{"n_head": 4, "head_dim": 64, "norm": "layernorm", "positions": "learned", "attn_scale": 0.125, "parallel_block": false, "init_std_down": 0.0, "schedule": "wsd", "seq_len": 1024}
Each number is 50 + 15 x the weight over the matrix's rms, rounded and kept within 0 to 99. Layers, rows and columns count from 0.

# up: layer 8 MLP up, 1024x256, rms 0.129, rows 593-619, columns 128-255
# down: layer 8 MLP down (transposed), 1024x256, rms 0.0338, rows 593-619, columns 128-255
up593:45 79 49 46 35 60 59 55 58 60 38 42 37 44 48 35 45 48 34 36 85 39 61 62 65 45 55 34 58 42 41 24 51 65 61 44 66 37 56 62 47 27 07 40 58 54 30 52 59 57 27 60 47 54 57 56 59 60 38 55 43 31 60 75 41 42 55 79 57 60 35 41 31 34 41 48 45 62 35 40 45 61 56 43 62 52 54 40 46 55 73 72 58 39 55 70 46 28 44 54 36 34 43 58 45 61 41 56 62 61 54 35 50 57 42 60 43 36 55 59 26 66 18 70 40 68 61 48
down593:58 80 54 44 66 58 72 42 00 45 44 34 06 47 47 44 70 47 52 37 63 47 43 48 57 58 65 68 33 60 72 44 61 52 44 50 51 61 65 35 76 48 43 45 50 27 29 50 50 60 43 29 79 73 33 41 36 55 37 66 23 60 45 71 59 75 48 24 39 30 55 53 50 57 56 31 53 61 70 61 50 60 40 53 52 68 53 67 33 34 51 30 42 37 51 35 62 43 45 60 44 59 64 42 44 70 64 45 28 40 41 46 66 50 24 37 73 53 39 06 60 59 55 67 24 74 82 60
up594:46 58 55 37 38 42 57 26 69 50 50 58 44 45 51 40 52 52 35 42 63 56 51 46 32 49 56 31 34 27 15 64 35 75 39 33 49 64 74 58 61 49 50 75 34 50 52 38 80 35 65 78 17 71 31 52 70 58 72 47 59 32 37 53 76 58 65 84 36 41 25 58 60 43 39 64 44 73 38 69 31 46 38 55 29 33 76 29 61 51 51 59 57 30 49 75 50 37 28 58 29 46 42 37 57 39 63 62 48 44 38 58 52 31 55 38 65 44 58 47 37 53 55 43 59 24 35 26
down594:76 21 66 52 27 57 39 85 35 45 51 55 63 46 57 34 53 56 50 34 51 31 36 32 60 43 60 70 31 74 66 51 49 64 46 51 33 55 53 46 57 62 56 33 44 41 51 44 26 43 38 20 49 65 71 62 55 57 46 42 39 79 26 56 49 73 38 34 49 56 48 46 63 42 58 53 45 44 44 36 33 73 64 76 55 36 39 82 66 52 63 27 50 20 28 49 65 36 42 54 96 51 23 56 69 61 39 44 37 56 52 53 47 36 42 65 52 63 50 80 63 57 12 45 43 52 47 56
up595:45 50 62 43 52 45 65 38 39 56 66 64 71 35 53 70 58 77 64 49 49 48 41 44 62 51 60 69 64 37 68 42 28 38 60 69 82 45 32 15 38 38 37 59 44 39 27 60 33 69 34 56 68 35 59 59 76 61 63 26 35 68 43 44 13 60 55 39 56 49 25 64 45 69 86 56 58 69 54 40 75 54 50 42 79 42 47 85 64 31 45 52 44 41 39 49 64 59 63 30 49 55 59 47 55 72 46 64 39 39 70 63 53 39 45 67 56 30 53 40 33 43 55 56 41 46 55 56
down595:40 37 31 20 69 40 42 57 69 44 47 45 58 22 48 89 30 61 90 51 81 33 43 50 44 59 38 48 58 47 72 42 36 70 48 27 49 65 47 50 60 53 41 62 70 42 72 62 52 49 43 71 36 74 15 42 46 46 39 62 61 46 48 77 47 32 32 50 41 49 54 18 56 37 58 56 36 65 57 20 62 56 45 59 46 50 77 17 39 58 33 38 64 44 37 32 35 48 40 63 67 80 68 52 77 41 66 57 70 54 64 47 32 38 37 28 44 56 49 63 47 32 35 39 63 59 44 29
up596:31 38 24 36 34 45 41 66 62 55 60 83 62 52 72 35 40 39 58 48 13 64 59 54 50 34 46 62 27 23 59 48 39 37 07 57 27 37 70 38 71 33 71 48 66 50 55 50 70 27 23 57 56 66 31 57 61 72 68 66 79 62 65 64 48 49 32 66 41 36 46 19 55 60 34 17 60 50 45 48 40 56 58 39 45 75 39 68 46 46 36 51 49 30 48 32 59 43 56 47 62 59 55 37 45 67 79 50 45 85 60 50 36 57 35 58 56 55 68 37 37 62 56 49 31 41 78 46
down596:66 56 46 46 46 44 30 56 56 38 80 44 34 69 60 47 51 55 39 40 39 63 63 59 29 52 43 51 40 46 58 43 43 56 60 60 13 39 79 51 61 27 43 35 59 50 50 45 59 51 39 61 63 54 76 53 16 20 36 65 54 49 59 21 41 71 36 60 26 61 64 42 45 79 36 51 70 44 72 39 62 67 50 32 39 38 35 24 74 53 59 44 62 30 55 31 32 44 67 58 52 47 60 41 48 59 79 64 41 76 31 41 38 62 38 59 40 42 43 57 52 46 35 54 40 46 55 43
up597:34 58 59 38 52 36 60 37 72 48 40 31 48 34 59 84 53 66 36 49 30 69 59 67 63 51 57 49 62 77 22 45 26 20 57 54 40 62 71 53 36 60 52 61 42 48 46 27 61 34 38 44 34 72 46 56 38 61 26 66 31 43 34 65 70 69 53 65 36 43 47 45 63 57 17 42 59 35 64 41 59 53 54 49 44 24 80 41 45 46 57 63 77 35 42 59 82 56 35 44 52 36 48 38 51 39 17 48 28 52 90 62 48 38 61 40 77 34 79 32 57 47 52 53 23 57 80 53
down597:31 46 49 67 58 57 50 84 61 36 60 56 44 25 55 33 29 50 59 77 61 56 50 35 63 64 51 71 37 57 31 56 37 64 33 37 60 39 43 34 44 23 61 57 47 79 38 57 00 57 72 37 34 51 27 52 45 60 52 70 58 43 42 60 41 52 19 42 49 69 63 80 70 34 65 53 70 62 38 32 40 48 40 74 81 67 37 61 33 51 56 62 60 42 67 45 23 58 55 60 36 57 49 50 55 75 61 46 49 57 53 36 61 43 39 58 40 61 38 19 93 46 29 46 74 65 73 60
up598:62 38 67 28 52 43 67 59 68 53 37 41 65 44 68 51 34 43 55 54 52 57 44 58 40 54 35 64 65 65 39 71 34 27 57 40 47 36 33 40 72 51 44 48 55 38 55 78 60 67 68 57 42 49 59 21 43 41 48 23 52 58 69 80 57 31 46 29 40 45 43 41 45 74 41 22 26 40 42 73 35 40 73 40 21 57 67 32 65 46 77 47 42 51 28 27 42 49 90 56 54 68 51 62 16 51 53 59 72 54 47 43 59 38 50 56 70 57 63 50 52 24 15 44 54 72 53 57
down598:54 48 39 48 30 58 51 51 52 13 53 45 41 47 55 79 69 51 62 69 35 63 65 29 63 70 60 40 49 51 50 50 50 70 40 59 65 45 63 62 38 60 74 65 47 58 56 12 43 33 53 50 60 64 22 66 88 27 41 46 67 66 65 44 50 33 43 47 40 31 44 84 64 57 61 56 81 57 45 59 49 28 24 71 59 33 50 69 45 32 63 45 46 59 70 76 61 44 25 51 56 78 44 50 90 38 47 59 40 29 24 63 63 44 60 73 44 53 60 61 50 57 25 38 58 53 44 43
up599:72 46 51 36 37 31 69 51 46 46 74 63 61 80 56 67 57 37 41 36 68 47 56 33 32 49 15 56 52 01 46 47 19 36 42 51 72 45 54 60 30 63 55 42 45 66 58 31 61 58 38 67 58 42 64 54 57 56 46 51 36 36 64 23 73 82 82 48 45 57 65 63 43 61 81 47 56 46 65 48 38 55 55 20 09 35 37 32 56 55 50 34 45 48 48 43 65 27 40 54 49 47 48 45 21 60 66 43 74 26 36 60 62 73 44 53 35 42 34 79 22 54 66 36 31 38 73 32
down599:37 68 43 34 28 48 56 46 51 51 31 62 35 57 44 57 30 61 67 73 36 46 49 57 57 76 72 41 36 59 52 44 55 51 49 58 56 55 62 48 65 35 49 49 38 56 49 53 50 47 49 74 41 63 39 46 56 52 46 56 39 72 57 63 24 51 55 28 31 45 31 35 42 68 59 45 50 77 53 37 66 39 42 51 64 43 50 50 45 38 51 61 47 27 55 20 54 63 60 37 34 61 54 58 49 39 68 41 40 45 76 56 29 42 51 51 26 17 74 48 54 16 55 34 44 48 24 45
up600:41 49 46 64 44 58 54 24 57 53 48 39 50 02 52 45 41 76 45 52 55 65 70 48 60 42 54 37 46 37 61 58 46 44 44 63 41 29 40 25 53 51 38 38 58 53 30 48 47 56 49 61 55 61 70 44 36 48 64 65 60 54 68 45 64 39 40 29 50 81 47 63 51 70 66 33 49 48 50 60 55 37 71 64 45 59 47 33 60 69 44 46 50 53 41 39 55 55 51 36 27 35 37 20 60 37 53 97 48 89 69 50 56 57 60 47 20 42 25 31 52 27 41 44 57 22 45 50
down600:66 49 39 59 53 71 66 47 34 49 36 72 68 63 42 33 46 32 31 34 48 42 66 87 53 35 26 36 33 63 32 27 62 28 64 42 29 49 35 53 34 40 61 26 43 49 69 65 63 49 50 57 50 11 65 66 53 37 49 32 68 53 31 68 36 28 39 21 55 25 38 62 49 41 64 27 60 54 54 33 30 34 47 43 39 78 52 64 38 61 65 55 32 42 44 30 58 34 44 51 50 46 36 37 35 35 56 52 59 29 42 77 38 47 51 61 55 83 56 35 51 58 56 67 32 69 29 45
up601:63 47 38 43 51 42 56 44 13 51 44 64 67 45 62 37 68 45 34 62 66 47 55 42 39 62 45 66 68 31 52 46 30 43 41 41 72 41 68 28 43 21 37 41 51 35 26 70 71 42 16 39 53 60 65 40 65 47 66 43 60 40 45 43 37 56 45 27 41 35 52 46 43 17 78 70 66 56 68 44 50 66 62 59 71 54 44 31 76 38 56 37 33 51 54 48 67 36 46 30 66 45 46 37 60 52 76 84 78 62 65 42 65 14 37 61 32 51 58 45 40 37 43 57 48 53 36 72
down601:73 62 54 68 56 60 45 51 42 57 10 48 44 30 27 51 44 60 58 53 45 53 50 44 52 55 76 43 44 64 37 68 23 53 76 61 49 26 59 50 57 49 41 46 63 26 65 65 39 52 81 73 51 36 53 37 33 56 63 90 80 52 51 52 51 66 47 29 43 87 35 43 67 57 38 48 57 49 62 48 46 53 49 40 37 57 30 34 36 45 80 67 41 58 69 38 48 59 35 63 54 49 37 72 77 51 44 60 44 49 46 58 62 42 63 62 40 48 76 54 69 65 80 55 43 31 71 45
up602:22 47 75 82 52 45 36 52 36 53 39 41 33 41 51 58 23 62 47 30 60 28 55 70 35 43 51 57 88 49 74 67 45 68 37 54 56 51 71 49 61 48 53 35 47 45 52 86 99 52 37 93 47 42 68 44 48 22 54 55 82 51 37 82 31 72 51 42 85 25 49 66 37 41 43 63 57 59 55 62 43 29 46 37 54 61 29 55 71 48 32 58 56 42 46 20 62 58 46 41 56 28 54 22 35 47 50 56 63 46 82 23 55 41 59 42 34 49 47 45 39 28 37 26 48 41 74 25
down602:47 43 44 33 33 52 25 54 32 77 47 49 50 45 15 43 44 58 39 53 41 54 60 59 45 48 49 53 24 64 56 55 49 57 58 56 41 34 41 47 70 36 06 35 44 62 39 48 39 61 31 41 47 67 19 37 34 39 47 42 82 64 44 52 67 66 36 18 56 07 44 40 24 52 36 44 63 51 61 29 44 36 67 44 86 39 49 76 32 42 51 34 73 53 63 40 47 52 26 39 50 55 30 51 39 49 37 54 78 52 70 38 76 48 59 38 36 71 48 33 75 33 42 33 39 76 55 80
up603:27 43 40 77 47 44 58 62 42 32 47 23 50 48 38 56 32 58 62 53 35 28 80 43 40 44 64 49 47 73 52 45 77 58 44 80 39 65 07 41 71 20 34 28 16 31 42 33 57 59 54 61 67 57 24 21 48 21 01 49 49 36 15 64 36 79 64 38 58 36 77 58 22 66 88 07 51 51 74 41 35 42 26 72 20 45 40 87 64 55 44 43 40 41 35 35 36 33 89 41 86 28 29 67 41 28 51 54 79 52 44 39 58 14 71 40 21 59 62 70 61 37 19 47 71 58 36 48
down603:58 91 07 77 48 25 46 39 51 31 55 58 47 57 41 66 47 28 57 94 52 44 35 47 52 20 47 81 65 33 36 29 41 59 44 73 55 63 53 55 34 53 37 41 41 36 44 67 51 68 48 67 33 66 52 32 41 65 89 84 61 30 52 55 65 50 54 48 36 39 55 46 48 52 42 46 57 33 46 49 44 57 43 35 63 48 39 39 52 50 38 48 55 57 44 49 40 24 40 41 34 71 62 53 60 52 49 29 26 23 69 47 40 52 57 59 28 45 31 31 55 52 59 54 25 43 67 11
up604:55 45 33 42 45 32 63 82 39 26 51 46 61 64 61 57 47 92 59 58 89 58 67 50 62 38 73 48 63 62 54 47 43 55 51 40 55 39 35 43 54 53 39 52 60 57 72 69 50 74 27 44 26 32 55 64 59 95 65 43 73 22 66 57 86 36 19 26 48 29 47 49 59 41 59 23 58 76 75 14 22 65 37 57 42 21 51 60 61 50 56 57 49 51 48 35 42 50 51 62 61 09 73 17 41 27 56 62 38 45 52 24 70 45 37 66 44 47 56 65 30 32 43 17 30 75 51 42
down604:28 52 68 26 63 66 75 40 25 51 89 41 73 45 43 46 60 43 75 60 61 60 37 35 23 66 22 57 78 58 61 39 52 49 62 42 32 29 52 61 44 40 56 67 51 46 44 69 38 41 71 57 25 75 59 31 49 44 25 67 51 65 69 83 72 63 40 57 57 45 62 64 67 49 37 34 46 53 51 74 64 44 30 52 72 46 31 65 32 37 43 59 45 78 41 44 43 56 50 33 58 82 48 25 77 31 37 62 40 51 36 65 63 47 56 76 75 24 24 57 65 31 35 74 69 36 56 53
up605:50 50 40 59 57 66 65 60 75 24 67 12 54 61 81 60 25 48 46 43 51 54 41 37 48 40 72 40 66 60 33 67 33 51 51 63 60 52 51 46 49 57 38 38 55 42 61 63 51 50 39 68 57 54 52 74 91 56 40 50 37 46 33 51 27 53 32 62 38 49 31 34 60 38 42 48 52 46 82 56 52 43 73 59 67 70 54 46 70 48 31 56 38 50 75 57 62 72 58 43 76 42 34 68 45 64 19 33 52 69 74 38 66 60 66 36 39 54 65 50 65 43 33 48 16 39 50 48
down605:41 61 71 41 57 75 50 46 67 47 33 69 62 51 17 54 46 52 51 69 51 26 25 75 53 55 59 68 37 49 69 84 00 45 70 48 71 45 59 71 49 37 51 45 56 77 50 61 25 41 66 51 51 53 59 34 35 47 24 56 59 62 75 48 69 56 78 54 44 23 19 38 69 57 51 50 56 86 45 71 39 66 47 37 78 38 60 57 75 65 57 41 53 38 52 42 50 55 73 67 57 54 53 59 57 11 36 33 23 69 31 42 31 43 80 36 58 23 39 53 68 43 39 46 37 41 43 59
up606:41 49 40 39 40 53 15 70 39 57 61 49 55 51 63 61 58 54 56 61 13 52 42 48 72 53 65 37 43 38 36 48 59 38 80 37 25 31 59 62 61 50 42 28 35 85 39 61 92 54 15 31 68 49 59 56 30 48 37 17 53 61 38 44 51 64 76 65 64 60 77 49 61 48 67 61 25 51 54 56 21 40 47 69 66 20 59 38 32 19 38 57 46 49 27 40 67 46 61 49 61 57 60 51 62 43 74 31 48 60 51 63 08 47 58 44 56 44 57 44 54 72 78 45 62 36 58 59
down606:73 65 47 50 51 41 32 42 61 61 48 62 34 33 45 22 20 41 35 42 32 76 55 70 42 54 39 61 56 41 43 30 13 57 53 80 39 44 46 54 59 63 63 53 44 61 73 35 22 41 40 48 46 70 31 46 68 64 54 45 65 27 55 52 37 50 66 59 36 45 69 89 30 64 41 54 31 46 46 48 70 58 58 52 42 47 48 38 61 60 00 64 10 40 56 67 58 59 34 43 34 58 65 65 73 34 43 52 62 50 16 48 28 47 14 60 41 68 60 75 69 46 61 64 81 33 52 46
up607:36 70 76 65 36 34 53 37 31 47 61 60 38 34 75 36 55 69 56 68 61 33 50 60 62 55 33 88 22 37 39 59 56 45 53 63 47 52 55 49 54 73 40 56 37 39 36 39 55 72 56 19 62 52 48 54 47 74 37 42 35 52 50 22 67 65 52 66 48 51 51 45 40 60 40 38 85 40 48 75 49 45 63 80 58 47 69 40 56 25 66 64 44 61 46 55 71 44 35 47 48 64 43 71 27 76 52 45 57 67 57 58 68 20 69 44 32 46 72 14 35 66 58 48 42 82 51 45
down607:43 41 60 44 68 59 67 62 67 58 49 34 88 43 51 46 34 30 58 74 76 50 24 64 72 66 39 65 50 55 38 71 72 40 69 31 45 45 48 56 67 79 53 66 78 50 52 76 48 34 34 74 38 73 65 41 67 37 75 42 40 19 48 69 49 23 46 54 33 44 72 65 57 84 58 52 78 62 36 32 66 69 28 28 37 31 66 34 74 60 73 44 55 47 60 43 60 53 45 36 61 68 54 47 45 45 47 49 61 90 43 55 62 25 64 46 24 31 60 49 30 54 55 39 48 59 71 16
up608:62 54 61 46 58 18 55 39 43 54 39 54 36 37 13 36 48 54 31 35 41 50 80 40 46 55 60 37 57 65 61 36 38 80 70 35 43 40 58 58 44 76 60 57 54 39 08 76 68 48 36 74 37 73 62 67 55 54 59 50 59 56 61 65 60 11 41 37 57 28 42 37 40 37 35 49 59 43 68 63 49 60 38 73 56 51 42 49 39 33 28 71 64 61 35 68 53 43 37 32 46 47 59 57 40 48 64 64 16 57 66 81 50 39 45 45 41 63 55 64 65 41 38 62 37 29 58 37
down608:51 60 45 52 37 54 34 42 54 41 77 47 36 48 46 76 32 40 52 15 36 43 67 23 32 49 36 74 49 40 29 44 74 44 53 43 61 37 39 49 62 39 54 87 32 68 54 29 65 68 35 47 57 58 67 40 65 44 63 49 42 43 66 44 31 50 35 61 70 65 43 49 35 66 43 43 47 59 65 61 33 46 89 44 36 45 49 63 55 62 29 31 43 41 56 68 61 32 64 36 47 70 43 63 32 26 43 58 75 48 47 68 61 47 78 59 60 19 68 45 14 52 47 18 45 53 44 36
up609:59 72 70 49 42 79 42 54 47 36 38 56 34 45 63 75 35 15 43 53 34 26 65 12 54 40 22 55 53 43 61 63 50 66 43 51 44 46 43 59 53 68 63 60 62 45 67 66 70 42 44 49 72 55 43 39 55 48 77 64 46 26 56 05 42 37 53 54 68 25 69 75 50 33 69 60 16 32 58 42 30 47 18 42 59 58 41 50 40 18 54 23 53 44 36 74 62 45 45 45 46 56 51 40 56 37 21 57 42 72 60 52 28 62 59 49 19 20 62 49 55 45 41 44 59 78 67 60
down609:55 66 33 60 64 39 51 36 55 32 69 47 79 25 17 51 35 50 72 66 70 48 54 50 58 36 51 73 36 53 43 40 42 43 50 74 29 69 45 78 55 40 42 48 39 53 42 60 34 64 59 70 39 61 36 39 54 55 22 52 56 64 39 55 39 31 45 27 63 46 63 44 53 34 56 35 81 54 29 34 42 54 67 35 34 60 72 37 38 50 28 43 36 17 43 54 99 43 41 67 60 55 65 21 68 20 76 59 34 33 43 34 69 14 38 51 50 36 81 46 23 50 78 62 56 52 66 56
up610:62 11 56 47 32 48 66 46 63 53 24 48 46 34 41 67 70 65 31 73 61 54 38 53 34 38 55 61 45 64 66 45 64 75 71 53 54 57 48 37 31 54 78 41 59 60 11 80 65 66 53 63 75 27 63 17 51 38 52 52 39 61 54 29 83 67 58 34 28 51 46 14 41 59 38 63 36 58 59 48 38 51 65 71 46 41 50 48 45 24 56 69 41 68 38 65 56 53 48 46 59 51 80 63 67 62 60 28 67 53 64 59 60 52 40 54 36 60 60 50 50 35 43 54 45 48 35 41
down610:47 38 60 62 42 44 33 75 40 43 56 44 42 68 50 75 37 50 49 56 18 54 71 54 52 48 70 53 66 63 43 25 42 52 33 69 42 44 41 50 69 34 40 55 35 33 51 25 21 58 47 53 54 63 39 58 35 45 63 53 41 42 64 82 42 35 21 88 37 56 44 60 76 50 41 39 71 53 37 43 50 74 68 26 59 44 68 52 48 69 48 47 35 62 43 57 31 51 60 32 71 50 54 44 33 58 42 41 65 38 71 59 70 46 52 58 38 60 68 56 44 40 55 40 51 25 37 46
up611:38 64 36 53 47 52 52 75 29 50 18 22 37 48 51 61 51 30 37 27 53 72 43 65 56 78 49 42 47 60 49 71 53 34 62 70 74 56 45 23 68 46 53 36 54 72 66 43 51 58 50 68 54 54 66 48 54 63 56 44 49 43 46 62 47 58 64 70 48 48 48 28 38 57 25 40 46 69 73 53 39 42 35 36 32 58 74 61 65 39 57 47 36 54 43 47 69 30 37 21 42 43 59 53 41 43 58 59 67 55 43 56 53 40 63 54 44 42 38 36 55 73 25 33 57 30 68 58
down611:37 40 56 59 45 43 47 52 45 48 57 40 79 35 66 36 28 68 38 61 37 60 64 71 38 57 40 47 47 33 36 38 51 61 53 43 31 45 51 66 32 56 65 61 63 23 41 41 47 19 77 46 30 30 74 34 38 60 31 32 62 27 56 52 69 42 51 10 56 73 49 37 56 30 46 73 58 35 58 49 64 35 68 27 37 57 29 49 59 87 65 46 42 24 57 47 39 52 51 63 62 53 39 57 46 68 43 46 45 46 75 48 62 58 45 50 74 58 48 54 34 49 49 90 45 43 63 58
up612:48 29 42 55 29 62 66 50 55 50 33 54 56 76 48 64 66 32 68 58 61 24 57 53 39 67 39 57 46 45 49 52 60 44 38 52 72 87 62 53 68 32 62 73 62 52 46 37 47 40 47 62 66 67 43 33 33 59 46 64 32 66 58 38 63 50 57 54 67 47 62 43 52 66 28 56 41 37 35 42 14 51 35 42 72 50 36 58 55 57 80 45 00 65 47 49 52 38 42 44 36 24 56 49 64 59 35 41 69 66 42 26 74 63 69 68 48 48 47 31 32 71 34 69 60 60 51 50
down612:31 74 49 49 57 63 17 76 57 51 57 40 48 41 92 43 43 84 26 65 43 68 31 40 57 47 52 32 62 39 68 36 33 60 60 59 65 45 60 66 65 62 37 54 25 48 43 47 22 57 64 37 66 54 46 36 54 21 46 34 26 26 56 41 44 45 46 31 69 70 50 41 27 64 34 54 77 31 88 56 78 37 56 38 51 62 77 39 50 74 32 45 54 74 56 61 64 87 52 51 60 39 68 62 50 66 48 16 87 74 65 65 46 35 54 40 65 59 40 51 46 33 52 24 54 45 36 53
up613:77 57 70 54 37 41 18 65 59 53 28 81 33 36 76 43 61 59 34 53 45 66 23 43 72 61 51 42 55 14 61 06 57 75 67 53 67 51 54 49 49 46 08 33 47 55 42 66 71 37 51 44 52 44 56 71 66 49 63 66 41 40 28 71 44 52 25 45 46 35 69 23 31 37 30 49 24 46 81 09 44 37 50 23 42 49 56 62 66 43 59 71 73 79 74 53 45 54 46 52 73 57 36 51 52 74 61 51 68 31 78 27 41 35 50 35 38 59 55 62 44 47 44 30 37 52 60 49
down613:51 59 51 30 15 89 84 73 80 45 37 38 41 45 34 73 45 31 62 27 51 63 84 41 55 52 74 81 38 42 24 63 74 34 17 26 68 31 74 46 46 42 49 33 27 59 40 62 19 77 47 45 73 64 72 58 58 09 31 68 24 60 53 45 37 71 60 74 57 34 46 64 38 77 68 51 64 42 58 61 45 66 63 66 48 57 65 64 48 41 53 46 38 12 13 50 44 33 34 47 30 43 46 30 47 54 42 48 24 52 54 66 33 80 45 35 67 56 50 37 66 43 45 46 42 64 34 54
up614:51 70 46 48 54 55 57 60 41 58 64 60 17 55 30 68 40 60 81 38 39 38 44 69 69 46 59 71 54 39 45 45 49 13 23 51 34 50 77 31 53 67 48 72 56 44 61 55 34 30 43 62 48 72 24 54 22 69 88 64 57 65 36 58 65 22 59 29 33 36 30 45 54 27 51 53 42 45 82 55 73 33 57 42 66 58 21 56 49 36 65 35 34 41 27 77 76 43 63 49 84 82 60 31 67 61 27 39 45 45 25 34 61 56 54 39 69 39 51 43 25 28 75 44 57 52 41 59
down614:65 56 51 24 41 42 56 68 55 40 28 75 74 68 63 49 67 41 58 46 29 55 63 53 37 59 44 62 51 53 41 79 43 45 42 49 54 75 31 35 31 21 61 66 58 82 49 67 74 23 61 40 27 47 62 32 27 73 66 47 48 60 41 45 53 67 65 58 44 80 33 64 27 83 49 30 60 49 32 66 43 72 50 57 49 69 47 42 60 55 67 43 42 37 57 48 29 42 38 45 61 23 53 70 58 31 35 47 27 47 39 71 64 71 34 53 65 55 68 55 44 39 37 40 45 50 44 54
up615:68 67 49 50 29 53 76 51 38 57 68 49 64 78 53 26 43 78 58 45 28 42 37 45 48 53 44 56 07 30 78 61 34 44 47 78 63 69 43 72 72 54 35 48 99 27 24 61 13 52 87 60 66 68 41 59 51 67 36 41 58 46 30 66 55 39 52 18 70 67 21 62 28 36 48 68 60 61 65 51 66 53 38 56 43 35 42 36 26 50 46 35 56 24 30 57 59 46 50 66 93 65 48 52 31 46 40 50 58 58 03 42 55 30 34 50 61 54 31 23 34 68 70 47 59 40 72 56
down615:55 23 79 40 44 29 50 49 68 24 25 61 40 39 62 49 30 61 29 49 32 73 65 30 24 41 30 63 26 31 75 69 69 36 66 53 83 52 59 59 54 56 37 45 62 64 51 68 44 33 76 43 38 53 70 15 39 61 65 66 44 52 74 97 43 43 58 47 59 41 55 63 43 37 36 38 76 48 25 73 58 51 55 52 48 45 44 71 76 51 41 48 18 48 55 27 93 33 54 52 60 46 63 57 44 40 46 16 35 67 53 85 26 74 76 38 50 55 54 32 44 65 60 54 26 90 62 60
up616:62 67 53 46 54 37 51 59 36 55 46 53 84 56 61 49 55 52 41 55 60 53 14 78 39 61 53 62 63 61 53 57 63 69 42 48 77 44 20 39 63 42 46 43 60 54 65 81 74 59 58 47 52 12 43 32 54 36 56 48 38 54 47 81 68 52 49 60 47 29 45 51 62 51 71 62 47 40 18 50 40 66 28 26 40 72 59 23 78 36 23 38 55 42 50 33 54 53 45 66 75 67 26 42 45 43 54 28 51 45 44 45 37 48 62 46 53 36 49 41 47 63 44 55 50 74 47 66
down616:35 67 51 64 54 35 62 65 36 58 45 58 59 41 24 34 55 38 43 57 36 47 34 18 47 43 89 35 52 46 41 57 62 57 45 51 43 56 59 48 44 51 53 48 71 50 59 51 49 75 62 49 49 53 59 63 38 25 63 45 46 54 44 56 42 37 37 57 40 45 62 67 60 54 40 67 32 48 53 76 16 38 49 52 39 33 83 49 18 51 52 35 38 72 64 38 51 43 33 84 56 50 50 40 55 46 69 57 55 68 70 44 69 32 48 42 46 34 60 56 40 66 43 80 66 46 54 42
up617:21 72 26 42 39 44 60 72 34 45 61 67 43 52 18 57 47 23 62 38 84 60 49 56 54 32 40 27 51 44 37 54 67 69 64 56 52 58 54 46 45 57 46 72 62 57 45 54 53 25 21 51 19 53 40 39 72 33 53 56 43 42 71 46 38 38 41 52 37 35 43 41 49 55 61 46 43 20 56 30 53 42 26 40 87 81 51 65 66 62 31 63 57 31 55 45 31 41 46 36 80 33 32 51 40 62 56 41 50 48 46 44 40 65 51 46 18 33 41 67 55 53 55 49 52 44 31 50
down617:45 54 65 33 78 48 48 41 38 56 49 44 59 49 66 42 39 32 49 53 56 57 52 66 55 53 43 63 24 41 60 49 34 46 37 79 40 61 38 76 49 48 63 54 29 55 57 53 72 45 91 49 70 64 43 41 61 46 47 61 31 55 56 21 63 60 57 61 38 64 48 61 69 57 44 43 78 31 49 33 30 59 40 28 36 41 49 43 25 78 64 61 50 63 26 50 46 52 51 95 49 56 52 40 61 54 36 56 32 09 31 49 37 30 37 53 42 48 49 70 72 34 45 69 34 46 63 37
up618:40 17 55 44 40 35 70 37 69 66 53 37 57 78 44 35 41 56 75 54 35 42 56 43 42 66 71 60 46 51 74 81 43 52 59 74 60 63 40 48 67 27 48 47 63 57 48 34 60 49 51 68 40 52 57 23 44 39 43 69 43 52 56 73 19 15 56 43 57 63 50 39 46 73 42 72 34 38 36 29 32 52 50 18 60 38 93 66 58 64 28 35 58 38 47 46 65 43 53 44 26 63 59 22 44 48 45 43 57 56 60 47 64 32 81 44 52 56 52 37 57 62 72 28 63 37 54 61
down618:47 38 24 41 42 44 42 68 87 44 58 50 56 41 67 32 84 26 75 82 46 44 51 49 33 65 42 50 59 47 71 12 38 24 58 47 47 60 47 19 53 37 61 63 42 73 74 28 43 41 53 42 60 33 39 67 74 36 49 60 64 41 51 31 46 38 55 47 59 56 57 72 35 22 62 50 61 31 65 51 62 67 34 52 55 53 67 75 41 55 64 52 38 42 38 64 17 68 43 44 35 49 61 72 35 50 41 49 17 62 46 50 55 64 56 37 37 60 29 63 41 48 56 30 53 44 57 62
up619:51 48 51 22 19 62 49 45 45 60 30 43 36 48 64 32 60 07 58 44 48 63 65 57 59 42 39 66 32 52 67 38 63 51 55 29 68 38 38 71 65 31 65 46 60 50 48 47 75 69 68 68 67 43 66 61 45 19 69 78 52 55 47 30 34 30 95 67 65 38 37 39 43 51 47 44 27 55 58 43 47 84 49 42 50 64 32 59 50 62 31 70 59 75 34 60 58 83 68 58 59 78 78 64 43 28 57 24 47 70 59 40 77 55 55 36 28 53 70 67 55 57 61 24 58 46 53 51
down619:48 26 28 25 27 66 62 91 21 41 32 09 34 39 93 64 99 31 37 55 71 56 80 82 68 56 23 56 23 43 62 85 22 43 57 68 54 42 38 39 47 48 79 36 32 70 61 75 51 99 34 88 80 55 51 62 59 15 81 61 97 73 71 84 12 56 80 50 36 56 53 30 66 45 51 61 51 31 30 20 57 40 38 46 70 38 73 76 63 29 83 83 41 47 59 71 48 71 37 50 41 57 82 81 44 37 37 60 51 71 70 56 23 50 28 69 31 64 64 68 35 62 54 24 61 46 52 00